Each number is 128 + 24 x the weight over its row's rms, rounded and kept within 0 to 255. Layers, rows and columns count from 0. Numbers have three digits each. The size before them is the row's rms in percent of the matrix's.

# k: layer 15 attention key, 256x256, rms 0.0708, rows 27-79, columns 0-127
# q: layer 15 attention query, 256x256, rms 0.0689, rows 28-79, columns 0-127
k27 107:160117117152125113119103121143151116147128120155114095133096128118133115128094132127139160163160119080142135114159134128075129079136126102115123124142140170153088143176196148165160163133131146099157152127160118102121114060100125134167107095127115123114105134124140130152161152140167138121163146121108130115146112079111102139154094136111104131110115124176137130142135124145119178157103
q28 100:115141146108115126110135108140121184065175131137115150108151138123164118195102129112128106131117078107116137134177167120105110146130124126161122154107141151059181101124124160106128142095089116105139107103132153119116137110128142117123145155099142142145145129117180135145071127149165122139134158134164146139121101131138093123159130112104120143125101126154143148119129101125094108107082
k28 104:200114135107107109155143125112141147098127110123160132106166095135147156153104107109121088115130113160106123154068125173146142183144144097132145111156106090091163169131136136108095091131141105191094157170084129090122098137146134081120124151164143104126142151178171134109146135136120147129107144136054165146121153120097118124115130121128165103136135157152137120124101119100153139121109
q29 115:141112080133150126114131086137158124132125089129178147146128116113126120100146092152165130136134117137122177141146103121110138123119098113143124118119121130121128103104172168157149117154114175081192117134155121136116068118136144171131161106123127153098110181084110160121109074153150163172111169114152110108081114136149090117158147119126126110112111170132097121106119090123128117109067
k29 106:121113146094154125144136142124108153124122111130161196129128087127121136093132145096150099113114111138133168130169125173136133138116138158143126109168160156110155118154149125104173134122081108113075111080101130130115127113158061130142131126147104121142122152100172166098120127159167139137138147115172137123113105107133102114160117135126114130085129104132113164151100107115119141113098
q30 110:106153132094130136111111168095132148093121135119128122094140132107147138160134149152123113148150138118151161117145105105141111092102151170122126133137128129114117108144105158134125132172147123107174131179142089129146102114134133192177141103170137112112124139108129126145168108137125128133136138131147119132099166133123179149154130120172131115142109136063136158156125192173128098117155
k30 108:148128126153141141132149148112130141140083122132111170132115126129079139130142110148138131130130126138185174137140120114104170176108104111136116130131133168124119141117144144118151124131116114153113156129167136105119128114088116146128132079127160176104131128136114127111123154114128148137143115165135152119142145107142110162116119102082106092108167110126157150117150115126091148162139
q31 101:172106134156150106122125109102116124095139131138124139127158140164144154128085135138126097120104129089132168104164127113146087129111133121159135146114134119160116150171128109139085108156145103154142167128137130122136131150133139116132100126110105154161112070148140133145169161128144156144132131111066132145126118150140128096147115161076169130139107143142135103161167152126137171100120
k31 096:135141121136153163129113109106120152144159156076170160092120133138108166153115134187160128110139145116136126122104145126131117084116145127102132087129139111092129159147165131153139148133100148162139133112124093088116070109103092137148095113114141159147122130116048127128141093114139137120122126131090145134132152158148105137123130123190142102142136082114096079122105139111123146102139
q32 091:131127128111155095119109134111133140136097140093129154126160179105170143159158112115146135138116127143120142137143133101108061134159124128144198150114125123135131155101151089111122137107148164131133139150136092138167122123115089115115127097081119128121152125134097133104136109172155178150113106152088109117099160132095166178127080168101117169141143157150093112163129148185101122121144
k32 101:124154116110141108075145144133130166128147105147111049124144138146128130157120122164170127119112155141136120138120141144103187092131175110100146101156131147111127144135162129177166188123095097102096122122153132066115168129137108142138148122139137146121130105173117114102154108127123101129119121122146120166137109134097105107122144118126123158148126124157142160152143143109147095098119
q33 102:144103138124118116118147171093124111137122155126125105121115105111080097120109132129140111133150133131135143139096092153140172110168125151120127116087090109179103133116147118110155128117118119145149113120107119163089135149158124168145102172169131084101176142121120138164165129121087079103102116102175120096145104085132167112126159107145142099138134071122070127086122122120145153153134
k33 093:139170156156121194120173153089122112133092137147124061137147128097114038102107109135151126150139147094150133161140148142102097140153137146120112134150155126132132098114130110147159159144178148143107157107117135171139114115102119144140113170133124114161139134092092129187139140151084135081137133150083148123102094155096144122108092147122129167168113133108116156115135132158096139132174
q34 105:113150109142133169127148094099115139140117169112103100143118113149125133113172139143146138117112119150108166079088128081107137153154117119137120094133106118138146156115144108123105124131174121145147105136140124124145123133151070158134081129080063137088149106138090085117132160153106147153103095131122145132145127143109167116170100130151098119165158144108151182113169159172124144143160
k34 102:143091148118143125137104090112123122123130088139116096129130149163152135142125135147137152135135136101081139103132144135086118061151085112082147132172112072087107124144147135146086116098157169106152109127120143113156057152162162131125155097124132119139176112176079121147138116113127156111113182100109092134096147140151112109146099135099114126135105165124119108146097125109140133091127
q35 103:131106124163102140115097113129095127057100136106104115137116127162133147153149123130084117116111143116121122097143124143123132152128108169182111106155149125121113167119119096100078109142108131142160157149140081135129159163127181179125140167117169136094094097141112185138094130101116155097152156088132130121120137158163136144142086132169141110114145141113137141141088189125125118144124
k35 100:153128095136083088148154115112171092152126117115118088078112147106116138144159111167120138121121163093127100125149098090133126128145094160121128100122131153099111180149156136125153139161170117156131124135096115113120152142130119109126105121137105135104123159146128070150162103131122128115130139160117168166163157117134137107139097122141129135127103119126099120118111131159154112166107
q36 112:107151122132150120143152174116139094140163160141136149144081130132091119140115105137095133129098100107111130142110068149149122130128170093098134157139114141150109153126124125126128137141164107110091129104102109154126148163132128116107147090176127128070130119152107135154156120134134148123109089156109080105107115094171112135117111144122112121106108148138067117116145133132127152120130
k36 109:107109091154112150119124130096110138120101132156090141141076126137152109118112086138147142079109126111162171095129144145167135160123085116166141108109133133142103135153094122130130140115091147108116108160112128188144156128111119157160154119130123090128115125107109079154140164131093112096110145122133116085117131139106135191114122149126119119104173108179147144108106144147119129148102
q37 099:168130141117121125144090132105093101147104148106130112117143123099147132173092116103139126125113166102129129117115193121112118105095138132117133170142143133156156139117107142137115102106121124133118124125150128117118122158121146125113068124137144140135091109161149134110124122137138142120121125128096119141137118139104151142062107169132129099137152097108161126113076116174164137141139
k37 099:119134133146112093112115135103141148092151158151079140145151132118174121159158110168084138097144144110149123139132124128127168074153133119136083124109152135118121159106140131110118147152109114121143132135159113109138103106168117168096100126120142130122103121142148106137165130128095118080120136106134173125138118066146137152167160139125093143115139141109142098166117163143076136113062
q38 114:082109158154151142113135144131092136125157150126127105128100133131132134175158100096117164168171097106106164108085102120145112113147155145125125088135108111102123122145110135089090132150165192156118128140121125145084193176120133097100139128117099130091114110142146144141162147135126137113122118113151121121108167140108184136148119154141135120127122152138209104165100168126121143159178
k38 104:147110118173111088109142130116106113141125134130068115125118153146093129142164150158160176106100150103156097122155149139118151115128140116151116123135150146141127133123209148155118144141119137176137133137103103076110163116072182137166144082103149164116149140146067093112115113112126149124130104125109133130123140097118091172133114140130105133150116094148133146100154101126168147139116
q39 110:121123145107150102131128131159073174093094134115130155140094129132119134114149137108107134095128154131116099132136120132129131141092091110136137144112149135109134167164137144106127088113109169130158158122119131158112087100135109069101138128110155129153128119118160099113115162119089105118169137138100082136107064097105094112111091169056121130093121121128129126078149140105121061130134
k39 109:121140137105098125105103129091170127151216131134127150096129127153153143097124105146140153124141106179162135103202121103093183076141123155154115140098100105143134127163117143157117123126116108131137181105105141123113134136152119125104139129131154154109111165093170098130152125153152159115138131131098102121118087120100184136131130124120140152126075157151162156110102154122135122122136
q40 102:171119129150148149119111105108134120128169132140130134093121143118108128084128088124123185149135124170110126113129158136113139090120091079132121129130149140093102133127138117160183129102124138140153141122136090121114114112127123128127145108097123143129113117157159089084140120150140086132154136096097135085105098111125140150110134158159100068148099132134171139110081139123166147101101
k40 110:142174113109112119118085134135110150160133159076141127092137092078113097127113156159146130128092137118096107159143135101110135072135145175126099147144139166121127071118164116134146128165086158107096129086156125145089098135111120152114105161116084111140144178106103091148086090130124147112115111108158115140128105110113125098141142112132158103134117091113067145150127106141107150122156
q41 109:138125164069106177153156106109126135124117153127142114151132092091114136113111157138112136104159171141154108122112093151144116143140132106150130115140149069166133148139090104164168095145084120145139129115127165138127132088142080119134143147106129122145113127167098145150139185113077097094111130111115174113141079130119151151109136140126124121138150138104151114115107134102134139129099
k41 101:128138129131140156091078155139128103108085170114155126079137137116156130132117122167119116187126147081138114117156115132099143128164163142098147173107112143147092107131076127089073142104156128132173138144118130128134118165105119150113153154161121128113156145120121105138172149134144130153140123149103111116122121124146153089131102106119110157088103093129108130158050135145112162136161
q42 104:150118114139092133139149150119127129125139155107105141142103122139110101167104157077142148152114144118145076162105128128156173165097136133132149142158134165169107156094126106137094136143124126160082157127134138143125155140138101105147085120157139099150120101107091083152133152146132101113110095115142116140158132162098148127084123157111141150123169127100147070156132124135186140144164
k42 096:135119140097080154076153127117116114117125129170109117156143142093116086123104065176116116142135141135116117143126112105131152101122087119149128115107125111089098129103115107128148164103146142122176122129118119076133125160148161150144140139149136101112090146148110121160156142069155143149137136107069125072123108088087176155084141079138081130098117124123142076131136135126119082110113
q43 102:109153104110141119136146165128086144124098123143096104195153172086126128156145129167146133132076122099102110127145181125094125103124147118156140161140140117087111135082095141120087147148109142088115110132147167113197114145105130143117131149145095128119100151111119101115130138092153129147096138125077098140127144146103109132120153104129129176132119164147125161139133144139118123179127
k43 111:141093124113134129095113100143147140140136120149130131151138112136115138146154096093118136118124087185122134099084096119107122138122115118134107141147125124087151112137151158156143117157107151138134112143142116105137184102139133142083134125132120144131126083144170116088104129175143114123107140148119138122136127173109106137168144121142129131107135143118149061137097095105114135095065
q44 102:158116153074157098153092069138130141123165111108118154101146146141154162151111143114128122140132100116133129131168101088114106116110131085140136122134155140096151133152123158167115090140118123135117126165134133084130128113126131085127171106078082173167109137123150149076153144149167197140181155134137130164142143169080082101146133147086132116113081158110135133091119129136105102119138
k44 089:114132123099145131110086116171112150130136095096151172116146151169136206139126155136120111120115110103131144106120147129105141140131164131124138147157079113117152123164129144187122133127109088129138109132137092094120129116113104108123144104109102174133138109178118179079121094129157115168113128146144114136115103109122148110137170168158120129058117116139145133117165117100118126083153
q45 089:122140128154147105122123138117123110135102108149104129158143113079110141100112086100105161102110118097130089113131089137178082092147126091146135107120119096157142151106114153132130080096119138111142139131148144140142124128162091151166145164079128118088157116144143137122165144154108125144128098115108158105133100119178136117108139119183138130147143106115108126109137115172131166158101
k45 115:133153128156125136135136168137104151132137114144111107111135097081131092152160123131141106155088138113145139158112139095100155148132155127102135139153171095151094159132130111153105116094124155140118125144107162165107138158109111154099111163160129085166118151105123128140125167149131121119126099150085149100125132167181090099127117150137103152132119116154110181177116160163126138151099
q46 100:110126098113150105073139111134115112144116083151144155131169149100098134107106098100089131113107130109146159141171113136118104127125116080151154085164155138106175103141142165111124142147112137100125129188121143139164092154136114123183135123121157136112134154148171140078094122130157136098181135156116129142109158131104094137120138091096140159115069134101190137077149127139088143105128
k46 091:092137107104104112160108085175089114136162103124134167121131134164139194117145176120125126102127119131124166138135151101148137092113138084138109131107153135112133109163147157177138116127097135107126136137168145123159150128136141091097129104125131155127114128091163183079107149152184115134109116134145118134123104138098121119156147118098114123082177153129128127141167088168117092110151
q47 099:148110140121108097132157128124162105117103125140125140126063121148147142054135124118123134150128145123133105117085123084119159161106116108106123163117124113168111137111119126102158156132133080125149102101123118138078152112125171141130157150160145122113157126113149132127116106121120123134131121162146173106137104142120152165105096171175135086175139112084106095173145116134151181142123
k47 112:113138175124144181109175162120144118087112160151126120110115131092070097097095114104156143137166155157140128127108119140150155108103101163167091156079121152145121126087118098073129146084163136107143132108140088144118116114124131173147100142127133127175114168138091097163127167112115115130108111124143157105092142074175124105122116125108116149117105110110130144144113157128134137125084
q48 102:140148106151100115138134103145159110178126126119173160125155170163125142133104098139128139148109110145115152115132128154135140124125165120122138107146172124130144110138140129132154129148141123090163138124140161108121088112103125132099118145112098118117164113118131105098129101129191123111173163115118107138134151142141125156138093084142086184164142155125136117100145132143107137101157
k48 090:095136123159149102155102137145110104127143102109101127119169121124120175085170127144120144069067076137145122151152126105144116136146127133115116125145158119163121142174129139113128142171073165110101085148124157153144154146100165117075179095118103120135137149123143127121115117160124115138096121136131181149101151147123089127171115136114142126157095152166100117096090146101140123137131
q49 103:103128080192155121125135141150156147150129131119157158129101137141152135130100107138119143146133161130104108119130106117145122121161138168113121153073094128115094135151085090109100121161128115141128117140093099151143124155118129131119120095113139123130159079135136151148117174100125129066133111157098084101147118166140135144190139121132139150132147119111129102138117151166139100140152
k49 111:141153112107110141107114125109105129155153158169120087154106159114168100153122115151157141094132145129136125160115130052150103116105102129143123132091110133114119139100165098121131128141156150114135160136143123119118139125103184178149130126125191107127084145125118053148163136166113121142158140108102170111127149147158152133126123101116142149168073132095163154141128144158132139192114
q50 091:108133144129139107136177093160122129130154123181178146134137127136127129157089132095118105156121065117160097092109146136108168112095134104144139118159125092145165106152109156147142133160118140131111159145132108108139111127128139139128143091117114100169098104102180115143144149109144122082153102152174136130133136138105126137132149123149106135116175144160158101091095089130104124134142
k50 118:152117128147129079147075117147142126097154122092164164126133174160133176088109161123097121096101136130131151122111146130172120142126122120152157148123142155129135123152148090133116136141121106159121126157155112072100111117099136115138160113116117158129099131174119158112112118105151165158138111093087117156111178148137095122110118122131122103114118142156117152109098121099111183126145
q51 110:108077162140155110109086125146143160125166116130135151141133157156117168135122158136111138133122106120120135122133147146082122132085150142149136091160155146110110155168146138103079133140092142125158153162119121120128136140131140107125137099083162151123115128139156125111146119128162184106155138153103139143133155173125103107120103130109122149105095144105137105139109174130104144136118
k51 090:109155130130150102107125098141150149143160103106138161105107152134141200157120177132169166095113136115128117157179141124153130116155152117141146135134102117085150106147160163182149136116104084127110097133187125097132136069134124119139101094119108166144117160150132136130124099133132125146128098151142140163086126107112084104170136138111124116066116115144149123134131109128116115120091
q52 103:096139129150145141143137129162147117128103143120165162077102131087106118077121129101154089113145097184165089095123100099137152101177097124128162167114144129105113117104123130136117130126117119153105078121184169150133157136150092114162123129155121157130154120105130158099156152143173089124139127115172131112154107094134170129132119137070128140120115143117122123166108152140143131121126
k52 098:091129155146088189117098129140130114145141096161125107154145134116107135087149169128140154153099125146117164138133160150104156188112158168126136120121107123140110124122131146136151103117156118097130153120089133094103135125169154137127155110155122099158128143111128164093141120098102131166137123143137085132143102113102148111138127084137178157089141150101097148097158107161114134136161
q53 110:156160139086127152152171176109145107139136139142124100163146122155116120149082134115131131081114143148131141107126122158123154103109132154101120100138130128127154119118135112110107146191108097149141168082105142150148121117132125165149085101098106107110141095182169112145119159133142109113130081091115148104088163109131117145121098125130134142088102133165144154093123117144124119148123
k53 108:152153139139110094125109141123121127146099171125131115101122119100125122140113128159089125131142185114147109130101146115148125129159149115117134148117147151136132179170065153090147139122109115141141141136080116111159119107151116120102150114199084090133130109121140121166112138133085135127119121123072102119101119120123145177164119144099125102141166136139100115114125138130131101136135
q54 110:113139108106139128148124126126118127151132162144134166116131146135108112091109130117151126151146131084075141133171138117133087119153118108129164132134099094149158140107122141154136169108120150137071105104108169083136092139108139138139121109136114123169150080146126105153121103136125148179129078091159127120123120092118162178092159121138079101131127126108130132131143127102200161126124
k54 103:153124175147158133121138109125134100094094141163126115118109110189163108115156121146112116099092140173105130134107111116119093165130140107123107112127115142115150097110140178141086141108142128150146120154172112146120154149143163102160174145142099119119169147126172137129103123109089099104089144154123114124179173140132111122100138152121149129122124101130146178145158179162123134112120
q55 108:120130146074097112132137127100135113094166158152105155105136114116154127147141084155136145083120095125138153126124181094129167115163146103147130130116149103113120120118109136143137111109140142139098115097116104137143123141104095137126116108130134147138110159158148134099151146144133116158123142127141138121073133149110121123106113125168184114104175102180106106099096102136117078155136
k55 107:149105123144106146130099135134099152129070132125159140094144123110128140122061107107098114131174130086158107150117137178113095117120157123108179190149141121140121117149130124086084123111160137100143116126112121126114135142126133165086111141142149125115122127138111107137187103126125171111130125132150114133134108116108115179109172140107117132117123157169128110108117161125137117089119
q56 098:121114149085191141096150152118097130115133129120140107128099158112079113132131143072142146189125157139138155115170137111145123139139108127149114095125146148119114150149116147127106112104103155113159158147164145142116165103198130119108155104125104144106108121137092139118178128155143145099139130144096120117110149144122106115122082124140083112142123141136145156119054149113103138148103
k56 105:124121160141130082075117108146152112125132113141086148103146147115107114145159110129093114112114128086162157137167124143125149143077155144130138108135126137123127115147151174145096154160137117118125158164140074107106103122099126111124129122126094106097154146152139107123107112133142137147135102159134112130107137147095122089151155152160127106042126124142135131128136089122116141142144
q57 106:137110179118107122117128111086155108093163146108122086139161132153114154098149051178154125136138140103108133138106111138106152111148125089115133119162145130116138126163127105132111146157115128132147154108136095123129087133119124118109136129127097148104120101154124167144158105121173121120106119071105133094141126146102082114116144159121100122141147129129117159141145122106135169097103
k57 095:132154124138160138118111110163137143137057130085144153079126106129136121152124137119155139139123120120103147095153147153148094105134127117115115114109155151092134113136145113141169130102140149133136095128151121111156095081116132158134139125119099128163128143101125131141175080113087112119122141145109122166099152107180111151126144131146150111147130078110142136098085092113081141102114
q58 109:156123128083131095148125094156143140149129135128119121123127139151194122150132122144167145091112147177097067120151114108072118150101124115144117103144126126125147154124132136119135097098170173153108167143149136129145123095137103092125095124105069144174157155114093124118106130120171168163106145122084136169140141126088148141115128154107113110105151121082102125119144108153129093100146
k58 105:115120112107104114113133128133150141111155114132116115141152152146133114139153143154103146124129101111120098123126172123129130116122129098096138170194177126116114193157141113102149161107132093127154162158123143103120122128188146147075158152106108138123139131124114134105157073128120115128153095127115170151141088096136125092112124144137138166145097120129129108146136140112149133101106
q59 110:121095126099091176124140113137148178139109144124115120142133101146158145129114153098085119130106153163134134118146115134120148120188125127102117124102108097141145156134084143136113116163110093167163104151111094142104138110145145099120113127093147107106118115152158150141104082143098157144133095133144139173106156143180116116165157164110174130126122078070109179127133125109137160161132
k59 111:166184152139122126110128138105138111134137134142143113098105142126131128134131138151130128152157139132127123135153098076125126153123172123111131105108148143101128122145092134121088138130133093139117155121093157161098096149168135137150093129183143095173134140127113132125154165129094087097126131169086134100147101109144139095102105118136092113127161138107145133125104145185117097132136
q60 100:136134104157104096139120096129136138100122104084133141119122107130144135100097126140121130122184133156154174145152110082169112129103077125161106119141194133113147135109141144131134127105103147139137124116166172115133097178135119140119116134132125116131110108128166148107145142150125185138160148165115135144119187161120123132164106108169104109147086143124138148104132103165123114122093
k60 083:137110086095147134125126129171129139134094081100141142102165117081096157114149119121127118118133157121137156138152131184093158125137133089106156122129105097113154157148136145130147144167096083107161131098141087098114112130111105115144113121118138131127138133149140176126115077132153098141096155154162146139103104109143107136180144156089132160077126114100119132164159082154126144088128
q61 092:114151115169124142121116122134110109169072129090099152139145107150133147123153127094139101142093149175093130125096120127113150172160117126128189148108106096145160124147131135134112114108117082152129067133103117121129090170136111144171121118127107100100146155122102141135077118124113132168112115112158082154110121103153111180134104127156170119149156140159120145117167151149136144104114
k61 109:163154131138105137152128139107166131119132101128121075152087143092172098091130148096122167098160123131126138132109132139136117087168081120083109080100143145133089142111108126165130123132178145100144157137133104210124139141152150124117094150139117092139101082133132089158130158113141117107119139116108111102154122123115126121072106113137086181157123118116112098140123115153136143154139
q62 102:125085130112103107119099123106154123098123117127120111117140128109153121157169092134079170137114138116154129116143144125145120113118170142102141122126161145118158136126148135142139152118106124123096127151107119150071113121171134100124138166132161125161112147149108151138123110136142167133137177164093153137154099123101070106136146121130093166119066120116116122136121138119111075120160
k62 094:097123165129137105111137129127092159097126121134097179118156112171127136118113171165141125149125127111127137146157146131111123134115105134133119096125111137130119137149128139125108100139126130110095103125163143119132104133136127134187081106109139149084129112148150154129175174172109091139141149159172157145156110098149136107113159134108075149134176094129130131089145117140146112152136
q63 098:154134156145141116135149101124186090122104127103129113123117118059098135106089088109092136138125122131174117112077105137175130084104092130101118123116119107125138114123102088107153107141142113147125130083109088142154125112150123159117099112133145129126140155109137117065106146125115114088182121125113132123135090075132137103159115146130130150118115094128080157128099178115099129135160
k63 101:108128158157110150180075172117115158167140143111142122145121149094132131097089168137147150180103113131115159150124132172109129121128146158133121148133182139147110118112128145139119142135073129160123137106100111172075119144100160192047131143121110133159100089154125118132109157124136091155117120138136142109132123151126146126177087113132166146156107121107120106137167111143135115152138
q64 112:105119106129123129124130076134172184087140125105158172135160179148140174147139156128114125150101095113159149108156123111095128107123142100153133113136132157065151141141126148129104148124093126130144140185175121097142107138103100120124117104121130146138134152153168139091122091133151194135159149131134126164113182156081127139152130117118128163109132178095152107095143131142094121107169
k64 075:138136090102141111123093135166103154121123082137127159117142141145095251131129172128149125107106104121127160130115132135158118122111116130119135129170124118088147120182164151192146122147097107134143101095122150119112117122130122125135153088127151152165129106158136164110116099144142126144118122167160139154121143141140107095161140146131111136109100122134149133125156109134140107088124
q65 076:165107133118124130136101151117113108146107125125122122080148170156137134132150079094195112068105166104077154157174112137102065107128154124119119143140084151134119138150149139141122143118136115113131086115117120138108146129149125135123144108099098139119124107152129147128152132141160136115131116126143142133144118128127127130151140109139104154171101153147112108089156092166139141156099
k65 153:123146129129133147097157157097141108140095163143122097163116088098128070108109099145142145143141160154155124140096106108146122123128127130108090123118143108156116131103128102138144150095103167115133127117138105130105112146104116200143121164148154084110124162069099109181139174117111114087131123121151151104127098130137150122099138163127115158154140103141159118179126152139127141115116
q66 105:175149126116158151146121086144105122148097114113107126158127126114122138121109115165166165147154157143124144181131116120109123138143096145152166092126094120117125135097113140126180138129165143110109096134152142122138116178118126128123152141099094092150079128132109148134080117136134141149116117131141122098118173145150179126144149091191067134172100135145156117135149111131116138110134
k66 098:144097115169162060145171123095142150126081108145143121160165104164121138134152106119146123140125127116119074127104148145163146121101154076137092126151138154136096116107140159133146093148131099096162151135128128123103146135131130126126141118094113154113168133119136104135123112114150115173146159147129101124136061150154090146108114117103096121104132142111129116162111107133124177143119
q67 105:122124121121076127142138128148129148152097122118117157142109136155150133117133175094129067120120113127060103119135073143136102151149138116119166155150138142113150116156135132107132072109136132104120132111139117143123112122114101127124137127155117105135155127139097070125138141134143133169116134142127106112112141134113126142147126125147146092142183114128151146128116157118136105092124
k67 103:151126157097108102159135172116174117092155146111141140140119139161085139165065119130150183074133113140122090090133137151115118144084096101125129119109143119127090145119145150142112138124140154135147134131097105145153132123103113167079147155147145134120119123162110110153127168115104160102113145144124127104128129132165177132130132138184131159128118106176121133130173181092143107160116
q68 108:129173117154086152133109137129097118139118154086129140089108146099178154131114122136163134119142111142058129158103138124145110124095103143106125109121123160138128133123125085088152157113091136122155097137110190128093128148113116141133154141104149100094147172085146138122128090107118116106130164142125171098100165132119156139175141110164139146103121142120113131119115143168122102156127
k68 096:096123077121123125135150133145131181109098102132123109162128162142095164165113152103137175121132118124133138121159133132072111196137132109173121146105109137114139133118156158141127125148150094114086104105135142168109147136089165144142162115100150115099165125140144135107129168143128152148091126107148149138107137097110106094178104116117115136122083141112148142169148130108132136121075
q69 107:126097069130106119083118087144156108117083120111133123096120129119143128132131098152112129108126110112116126100127128130123091144148117142091151142119107148130085134102089117118136099130157119079140118129123122123124135134121173144128141136130114144125165100098107120120115137097129137106135172109138163133152137067186135117157093143119095102151117123167136141133144161132139128117169
k69 116:096134125150154169170160139094130097145141123130150093142135138151150085106170114156140143141154162118110095132096126125117137114138130169132138104136133139167069127144122090113071131112147152122101124108084143120106157161125149115117117125144120071102108129118121106123124121174088137130124136114156121127143103142119195135130105140108177136179132104107120104097110121166133150149086
q70 107:136155107156145108153136134136119099067144135122126168165128154091156106163104102106087138141138144125157153132114108162112102129125072058139131146140094105102122091126118173136144136089110149142138097139146173139122118079103115105154088127099145121104115138101126084131120133134129129073104098181126138126096191136126115166137100117093088108079139167139176085077125118139127155109106
k70 103:164171111115102128096130105137079119130137127183154115112141134158124084119121126105120146080139119121098126151180141155157153112152120142157123165108154127125119154110162107128118119111089101154105191146106149132144121108103158137137145133154108096113132084111117135145094104111137165125125150082137101129115132124072127148112130123111128141122140081126103151146072132163145152146147
q71 103:162101157131105153150170143109135130169120107115114106127090162154095114072123119100144141163101112110066076091145169100141145156146148099153134147150143139110146135126159103124150127159131121112147103124167144150120094104107126082132117125126128133108133126138140102105074126148139067130163148087122143123131144107159139155106125136119142117146141147135136131126109126122145116132120
k71 099:111100138081127079101118106138107082156130133119105146135144128104117135112110125161136128120125081155150110121108094125122140104142125127133080148136094139130146134120144148091076107122145171125125100132112119133136171135139138125062178159130125135146120148105152115146097121122143111075098124140128108079120108101111093097145134136142121162118077139178137126122129142122099136152152
q72 104:146150104137089145111078150098133095150075139154118120145131135118138143109123134090137164116125141153148136136152112096161141145124097112110087117154120107145158144156087116150204112110136128125131087113130137119102114090109139120171137119127091134092149163112135150119139134176142099136132114165134133137118146134148187147113118115151172166172150106100192126145123133085108141155126
k72 101:116127165196107152144148115139151094151147139078160155109129132114130171109144105108089133105116127139137129117105142121113167156101123138113105129082109091145137118130149094123075094100140130117119155107111096139130152190123196106103129099138103092132161123121154119109152167089169134145138128116144137089140119069153120134098127163142114112131118142130131120127123110172143144099143
q73 107:131159128110154103097106135101156168120094143115207145170172175127127110121133123113143065088117104140128181111108110082106166129134144142163164158142095097148153119098115117108154137149119110096177133125151158113142074137123156131135122108123147135147107100100113139144148099123148131151145145129100131119157171094107159144098129117132157131144200166134123151141170114165131137097108
k73 105:144115160123148153134176150108080105142147111177109084106138103138114108107153076075143152124110129133119132117136112131151122104153108114071137116146138149112140133155137143097161158124164154111110102128087155144160176096118146089108135166145063107128151113099160117134138116167141123086129099118129156090116116114126119091121124123104156135146126171132098132066113131100073149136142
q74 095:132125097092144149152184124144150162168137145123112157128107144122163134148129133105168139129121115161101140135160111122156163137130148103152151118139078135116155145127128138102135134208142111128146135141091149132093126131175078107112106160174147115103136124122109106139095095117127127122100132134129168132119153135148146122166170131132124147142115104122160147116140097127110119097130
k74 160:144108109130146104140105122152092096117144090120128155132149143190120224122138142144116121109118083127116144110115143110143111154113138108124141091135108120071135139165152145120124159151133073115106119149116148090158141146122136088141178085121125144145145121179155167083113108162169125124118147134131105149114137128138078100141143098146117099118105185121127124098108111101136125114156
q75 126:140146104120116121101084106153151096156173104153159144085151140137122172128132137138063094104082120149115138138135120143087098116099141115093154152136128108121172107147128161118109099114097123076142111160146123096138105102111108124112166082127128142119088159157169152108105088110169118142119141147148141149131061137112117128122144118132128153147142146116172124111137124165114120142129
k75 066:126060101124134146125094132154154120100104121135144094127133132118155173101110144073177158109112104078142095110107111138181129145160138114154085116093123130136140152123142146136122165153105141188102111109125145144149147107152136162140116158120115105138139156086127122129123153126127110137146165088162139124143175144169134120158179139125107099136140138122127105185106132125148144086125
q76 106:095128108151094123131160130110114095137125192125161115119130130118123139103128150162137148173153109162134169124153098124134118135088144160125084114118167127101211131173085143161132133173109159114103126128112152106129134121121170104101132123119134077110101123136169108140112115135157147133164163176129176133163085154078128146168114113135127126156150130117128084170101152130073170127147
k76 107:151123146144131139114129139103075066139085159132126106090140102117131073108146118156137115120144170149124115153135160154102134122090122153102132126087136128147129149109114133073068164087129177135122127071105129166134118127137152137171117126133137115112154143115082120145132152147108093150145090112100111117126168126152133146103115127132120133120089104115105093100124133147173139168133
q77 108:157114141146113139138150133126127131122128160129145150123128123106088115118115113158140155164086171118123118116117114157156178122138120181155130129155080152132102111130123174072126135143143118157108136152067124135126163105088113113094109145153107111127121104132091122149143153102114110133103090107117083116095146144107120157127165082166115092105126111140136132157116146120147106127178
k77 102:121112105113108103151090149115079111134112115125145063146121161135109068152131087137136136116139106108110149146132124092131093077123104138150111135103130179137086150105117118125155126137177123142114145163151124168140143118107146142192125137111118133091108129083089130165154132131118124143132140113135133131159127136100146172110118125123139117158153104144095103126155120133138138162151
q78 113:118088146112123115126112086131170107150088123081126131116182128107149108128171085115108156155096121135166134140167131123177134122126088143134155125144148121125114130085137132134148102140167126094072131124106125106146115100105090143106129111172168129140152159131138138093119101132132134156087111165131128152128135123086177127096115158137126158142126107109126150140120113132155160126158
k78 110:134119101115165176133089118158076135140102105166131091149112149119080147104119155107140124110128125135124113126115133125104146087096153138151138157156172116104132128143131123118139161150155151101149104167110082093104108133197156140083121153125120114121104114170119143111115100127114112125149147157181116125127084110138133110118124107111114151158145134129169097130148089147089130115154
q79 109:101140144139145092134114110107100120127172113118187128175132140165195121129097109126153149127139137107112148113139130141058155102131152129152150124123101121140150147103108147149104115158122129167134129152159124164125092122098132100071104127107099121123166055152156131155139168132125125140087079115107088122102134113164090178131127102111071132144158132142113125153195130136107130150139
k79 107:130142115156130089114113094156123127092135131151127177147145134130118138115134168118128160126097123120118133136115115156126115079174139114136090116143123097110132112161124132122120073158125092136162140158154159105124165086122127092156113105126134192169147143151144091155095092169171131107122151144080132121098113164144080112124163132121188102146148151139170150139106153135151129122144